{"head_dim": 64, "d_mlp": 2048, "norm_eps": 1e-05, "parallel_block": false, "init_std_qkv": 0.0187, "init_std_up": 0.0187, "lr": 0.000571, "beta1": 0.9, "weight_decay": 0.19, "decay_shape": "linear"}
Each number is 128 + 32 x the weight over its row's rms, rounded and kept within 0 to 255. Layers, rows and columns count from 0. Numbers have three digits each. The size before them is the row's rms in percent of the matrix's.

# layer 8 MLP up, 2048x512, rms 0.0354, rows 1401-1426, columns 0-127
099:155165118131122132139130124134121109118073153054111116158094085133122152118109125109123197118110173146138146096138156124136099113030072138173084128129164161145129112166107133097213129096135100168139121142143167091112182076168138109122230179186133133181154149109158136078163135077160161105140119093128072162094113099133105111107108103161132154165147111110167079101106205071109138136131
115:117160128072113186128085111127140150099146170113180117145160128106166133078148109130091112141160086188117130132134122122130211091130149166137169179115124109096103126128163146142151115048199151103164151089117131124203145117129199038095097118160129121138185064135107058076110179062136165161100138165153138048157080114053101039154157127103168101073138128113105114101092099106132125139085
101:160127112103115144187127137047101091161095149164188120144129135169123088121132092086106106141159119178073054126108083175165099137135139117122153083116189222145156080097140154158108141075150154155123078155119122171070178145167160093110118129179087184130138084155118157157080078069113134120078149110175086138175151156115182083132140058098121132119165108174115127116134126109093171090144
110:116187107176127156160158137087147140175172147112172135143123212137136150132162130143141119146080108110106094159175137159136129130069080101149144057140172120109153108118097125130078123121215086050111146100096148114106119117196101148121159142121113144118171112120155107122141154078057086133132106108108103105125186112136155110160136158173139103175036191190099165104182142076123155099147
105:156144181152145159052080120115161117087098095167151109118133157099103122165151134163097191155096155127085141089131147153131181089083106121149174147120164126180111141124144100143145102192161080149102158167110149113145098060159105114094141189133134193157139090170156060116100125120165129142101137107157115150115180148162098084091085158164076146056129112075100165185093147125224128074145
101:071114113153172152132125172146110126170136122130163157132145103131125112140114147065104164123152145091148130155100111166091159134180093161128080125098108133090133097166105149115123210147142114122133116142140129073173130085141116110157124166138152132120132127141166040119100105123188119187229156094099088099134080088098125152118114131155083142038079174103150115148208143077117097074141
096:113102131155097140168152100132133108188082208206103130132158120148137152115174147126143167122121136190123161123147118153099114141158130125129077101089213106100144157137151107147178138123133128127152156074142113097153177135081112124128152121142107182141103153129155111137085060101111056139161077146143110150171123160142120125152121172132100114160159160088171191136173133092138094143091
090:129132133132091137195115154137152130113151092120152161113120126198087092161100112098149157129105155140115156146112145114152112068114083113170082142175096142174112108127125100110075114167178085180102072087143134133139105136122127123055120150090129169119096104110150104112173138106105144126133141197143082082145145177154157131153099135205113106102117125137133142092119113109126086050122
099:122101115124138183136177091164143187086083154147103125202142074139151143090191162121116098114195150121135124079121092069130121103144172088166135131140165105073112121139094180125166135175127122163127124103172170098104123109148213144144141092158132099105159134132165146115044108093122131106129149104108141124064106177098103097088107092088091113090103116147144133120123205156104145200142
100:176131130169061152211150129098137119154179108156130108118070130076194120120179123095112172125117101108129153179103090158158150041088117148108127165123134157081111116157125128158121115137131131075132105143113134053118107184156168093142184148157177148123156125155152136124132074179103140138123150104100110095084156146076137109156117119164155105099153084174148089062096153165122156116122
099:128132168071158107168076147141117070096158107169120131146112155081153116150109044097077157123088184213123102140103139127095143106146163134179146124110141146144164075095144115145125171114098149164161121103137135092145160226125124135107130121158100146159133097193165102168153112081138185176128144069134138148079150105169195147186085144138102124080061116081176183104124137139153188126146
091:047130120165159115141152120113104052127128166141144126140083156177126138125101145083099153112103108092190125074090139174081128124040135108129107132052120181161112163125123141144115127076118114115050140138151162082144224156112093181048104140122131167131088165123135148039110105115122097084128142089120097159135071141095192117112147099150148131161056210090166181113163127135088129084190
101:107079156105135139144108063101114147178108150111140106129128109114134100112166110100112150161113143122147138119113118149124123169124162155121108111105140197107142159027099124153119126126067093165158128097100108186087078065108083115156131111118150147141136082174138087194102125119129164158152202165148158112090197123101192084111122134135097173092112136093128152096137148184066138096129
097:177156119146103152168150132128166146117160116184133064086127108131108109120154137158131101149116157187092173077108147128118157099096110092168071087097107180176162127178110118180098175121091090131158105162136168153132105132097168128094121154061117111116111151138135111141101148082100095140168097106156130098133191166189146166136146133087088118123111193092103100164149046095124167170138
100:091097136140126156127134148147114064161130146108134120116127099096222099168126156105101054097088061152150121102136157068112129159108093149158099126172155184114171126153192070171110117075113070113134113039137143145180205165086157162143118155137134150149110128151160190147092144097127116092163149168099027127101094159168185126178140108181128165118075106108116196129102148108112157102161
094:163116094131121127079076049105139152150091129118121111121131108168178196184126182073161133123079133096100153086101184099142079097144113146156095092115142145146152139142088135133133104160099141129187138152137148141130148115124106088079097109153111148181112146142128096139052160140151131055122147101038122230113169108140106111146141142113125133172156089170169151146144148190157099110092
100:133092163150072160162110135035095163167056151120072151123090151136177115153178080103081117081135174082097114123100150158102115182173095097112149022093151163155118164160134153101086140107135105076116097126093178152119131107143111131112082130169109156084120149142131150105177152069076153117137118058188127169137140128149158175139130156130101116192116127140077103177142195098174134094117
103:065149121095060151098107161147129098113146126091148113139065144125117138105203056137137109142171151137166101084108143172091145145153148093118123112132116155088165116118167146137082132128077120074139118128163105126104154142133118074173091084152134140140132131144212119089152153149107108126123191118144145163127147110155113079090070136187138145098020139071141195166092173144210120071121
121:109154132087106139165130154158148131153122151126151117139124166138100136103112071082130156127109187135123170179117175158178119105133168117149116081104112174149138116177151064134109170155145125120152210131110187066113182127111124075148148167157134126124154143156115171113137115068199127077120172135116088141124111111041129074112123162162195142138093131114126134095151117180154050087145
103:112168108146113177126122092123071157129145130108146061158125092132137120160123138132112139137153077162103130124151155103122162117106137136078117121126156133102137121071115085150157127141139184112151166124109161141124131168122101112179084114174138191102171121151091122174103119134157141110140105198078179137109144135100139134137127168126099103069129115118131161109115138142147087099134
099:092120159090117150132127136043099123121140086075151171098153121142153156143062106046078179167110110131073115173097142135156102112179175142138129145146122118090126182144075106164143166170124107086179094121127132160173115107142130092128154083139121162184141179169180115204144101181132107168145138147099140099121166116073119128118097167149112095161107032153130123111165126141095148149134
095:124109165149125132122076100131146124151127161123110144124121076149192157100215148097130132130119132105092161106101131138100139105076079201205132118173193100177164132085114161111132176125177124135150146138143121094095086132102101172098179158069174098093171170131134143131095097163082132143154182153141142139136194148098147056157138136143187158130063149101085154135163141137070084109182
114:177131160088133174133137126107117162133069117076188119149068154081138142107122127111090115108160167115069105181156176081094080133090129151123121109117119159145111126126141076123094142197146159139129209125108143084174142126128171145152154146158109102102083133146158071154138117138111089131129149076140162076147107182103070099111086102150114067095133114092112100072096166131132136136110
098:103140154088134148097094112151117142118100119093124080211110124192107128097161140134111199107105120121094129112124126160081140116129118107186142098137136136173139114083149104141096180117192153140120160125104128184127159109098115065100129158134107121162066102164136120080083116135136124124154137139137126127098084150107131102128159172079107097142136104136120136095074129126082155073071
102:172106092088101146120110140141133108180134125139205144132158177111165099122145082112113106085139162130092138143147164171174094083149136048216082081095203135090145145171134205140110134139124104084165154111071151166116181160129112055117115127124155182130148086155131135179107067138164145174123130126084170194095103126121164098178157163133101091131086094121136151179139182142151153102131
095:116119103157189138152137120080125100122105140118131116150153102126127197136175172104118107132107108119118174139109100146117120194111068148153113132111100155153131131204132133104098167088119126119202104110088133102087153072124158130131152140076111156114147159142119117147142110160182121116133118080142133107141111132141224083124118186115058102101142109133109151170136136128079149167036
# layer 8 MLP down (transposed), 2048x512, rms 0.0375, rows 1401-1425, columns 0-127
102:144124121164132186100137156082126109171140090128198159168131148096105119081111095117131089147153078075126125117101155125150083104131191128131136130160099139127140108110142167110144157133120088099125116168051162126161132121132144223127131122119137101132182131086152076147154157140137148055080113094123153210122159160188138130138135143101114078161115174097177124128134133097163136109096
093:146140083107128000136177071130090137082137145135108116123117075118121098116108114149149099128103091144117122117094095073135110107089132124086138067102146129135023096124096177121146108054139114095145108116065092185125170114108106127169051132130094098046101100124123205112103130141146166128164161118112103129142113134106160135118115097169145116088154118093144129175063127097122151110085
104:109132174125120193124106163152139123103128150091132097120139143126183146129111165106087114102101110156166111168130112111075155164121144103122096121110129121121127150087057154103150132096135192071149122141133076143116090136098056133188089109131133130148134106091169116166228116121161159075117088086166129110080181135134133158156125138166087119089128123140078143127098145184100113120103
105:118142123160134166177155108080112152139134127139107137139140150131106187209127092093140140139111161148147132116118145129107139088139103156119101118093161089077086119171105144081164114107138097106113080173147111181163098125138055137132161138123081112119125163172090112145208123129159113105118083124029154036128166114078179163108159104144142100128080159152086147106115125081122078117146
099:156056108157124101106192128141133122183200122127113142130154122112096122140121139123129125111170137101117116183122151107140129182129156132127104107130131193144083166079102207115122148082118136048111117170111183114114086148057107133156170087135146089133159071126118137170187154130127175156136150060119156120143158107070135141150155193111135113167130176104152163078083106155166152102126
105:140091176043118214167154094111062129085094096148173089188164128105161100100120149146108151131133165133163064043106117141107100135141143190111152077151150124114132111151125170181073164132111147131113135183059130138131158119145140149115089113124129161124124137153125149103171124107122125100128133099163146163085126117163105138147138148056190179168107123128067037190117090117171164150112
101:122156090142163100057104172113099154081146160113187177170125166165198099129116128095124110126144113086118121211147167129075143063134126125083150125118074148154144143086159164129124119069113188134094080138132040137158141094111096166129024107168144124129131076126162042126129132092140119128163151130090159172124106095140138137111094115103140161137099130073124161172143133113147154163118
095:103090145103136202021117169163219151105107129138102127139100122097115082135092109118119148094103140087174153149151123180176136187144169091135123169131160072153120164158173168110135141113085137074113085169123125139134130097121122093134082130128127099171130099076163149150141154127104087108103116092108195109161126094119132127093170145113115195114188151179134107113127136122189094124105
098:149167103092090194100149173097132120141190133108174064087129131150177058143152117096120116158158144104098118182174110204089172110157120163126152179187131122112108109103208116125052081118156132107149129158123157154149125163123119124156144178147155176125176095100133079057168071117123104153154144110100169109168091114113118132092170109134192096096101193132137156155058057126161136134122
098:125056120174209177159087113163142105146109143082061133126115127151139109113086136139093050143113126130139081149170134089148158083133099072096120132148155148129145110175132155096121179140069126110148104158127146169124165146098120161122115114094073147149154120202105151108102118124164179111104119146120132142106158163101148216093112100096141128121091039084127133115161154134194135156132
094:115134193121121058114165142117167160103117144108130142093129141115162183125139153095174106125130102186130119171057094109178117110124097143162148133108085102117119119123149123183159185114140124106124130200111150156118109118067112117108092127137110087146139114113142163146103164152089216134106137096145098164135088192131106116134199139182160118116149110084096155143165097133085099139091
096:136165106109121166103136122144143134139124109118137102096178159170153132133117071173120136154119111161115139089140150162106119134164152127153119140093108154071154129164116119148139120110123179176119099146126137156152136155152142083122166159190125072122175072137129163122121161130072185159100153070211157140042121145084177058156143185123115105147165111163181102123181126119172098138046
100:111151070144140169069082134166172116136091117153082136091118159150076136187086105144103143122230160109114126138154046144186158169074128166125137159104152083173181113116146145146109099113145131116103100147184115143129129116086143124129169090134208120096189098137139146107125174180157202153166112103155078140172101127135118149125112120101206107115109140157138160157141105110087074155150
103:056104154112181195109169126187101136199130164069165141164098104140108145100111095133087129167147166050102043145157155098086132075144106134162143095101088094103138166162113155088117144168207132195096126116119153107129172108095137082139095185170142126103110137115109065102111151139155107156103158120113123132094110095152165148137134157153117121129191076119140140132122132125160071105158
094:099148069132132076158164113096184190105147085145117185053103125111126162115152101145151128118079184115118096144108144170136108076113145134076143158164088139139158106167153179179091149147115122115146143200133085113168102118118116163106154099104162074183079127120117115124107117163124090171128175119119089162145094170132092077085071103093055077152108109137120092098080055160141054140088
099:117121100166180214136102176168150128124104159139145150110130096182095150143157140170116086156093161092106185118110129168137138182142117114106169118096104132175167157105129082136120168093162095144133099066080137148096137088103132177126109175152115119116162126104125097141167135101083115099116087176123110113144119160136110070106116078134102064155142089099127149155136178100121126122173
107:105160165105174213081132082121155110143088119116136132186159177134143097143096145123181097181069057127150149135152113194138182101064140138204133107177177099128149109084139137126041178167122130139112159102174144130116144085172195107123125159125116091126159114127176126156111038121176150119128157182099101139150120107135129141116118123080151101146104149115174127090048098128080133107170
098:132111109129117168075194142129150208145209096133122110116118130128149143085178105116139109161221142132085165139107146145114163144135186129180155080113155143151129140142180139128136101113193063104189142147138099066151158136104125132171161137157135127188064120104096154095103107053126108130136139142096120212150129118098083131167140112146098080117117077075111111172129117186129117139109
111:135148141116119000177134109122136218154128176124117143061153106105163171135099158100135120133174128122188106164133105173109074172103135146078122162174099097108111179131129099173138102174150189127143111119103166074150063171095073120145100137145145104046156123151088099133091126152066086138095160089065153154096131071121120084115141151137214122142128146131131163120156126105183121095123
094:096123082067109088116153109151116075125156125117123136122120113125129181151107064145115147072122169137134093100109123093110110137147120120174123190192145144147122137119137173128108147120103113133137129173147139077099122125087164140097119132119110070100129142101059153094143095190091130068128143150155128118057109132159172109102123127134202127133126176125158099164115131069110131101143
099:159098116162102128175097180153136083130157192115067142093125167173086149110131124100187080127163119154105193169128143111120148077090103120120161123114116130128120134183148137108138112146138105136106088131124140153086086135135104146127124180152197170099149133122069132046065077101119129094120161168153126172131097138180100127167172112081122151163123087089135117166144091109156108120113
104:091130127116104221200098156112118121128086138228152141161130115075076138104116133118084173083140149106114116116124185129159092134072164118118125164100123097122117130143093140141156214154134153105175139117127160149122145052203118118130140075103089094103176108119215142115156090184089156073093129112201143139097126126144068152164157094125170125152154114140117113063114136185129104079129
105:121148116153157163075096148115108154134075101109116114146140204097068119132105061115118163126082125150107181110160162101148138035085138185096183142100091126118091130128112085124134103140134126163133164107172140125123099125097103109130144133154104128118100139117133089164124143064089186099175129119148139125177113106189117147136178098138160154071107056139113074135148120069205107132118
104:113134122071158239107121138129108153159160117105125112174110171104134096126140091125159151096130100150096127177124122104113146103161151120172188136133119190146147122120091166083105161110135113179132094116132059127097118137159150101159132196121087195144070147164139138151150106151131103107095124077093151115148113125183091113107072080120102193131126129153133190173180141129126139115132
099:143140138183152083068104146042123079107141156102163080132123123169139120169096155158107119137120175119093119122156100138176180140113137125075162114080104171148125137112103121146089086173098152185148151120157092124083142112111110180127164122141078144129130105076114117164124152146087126130158143132186150122197173076179137145124131115117122117189097100161114097089088175090157102175131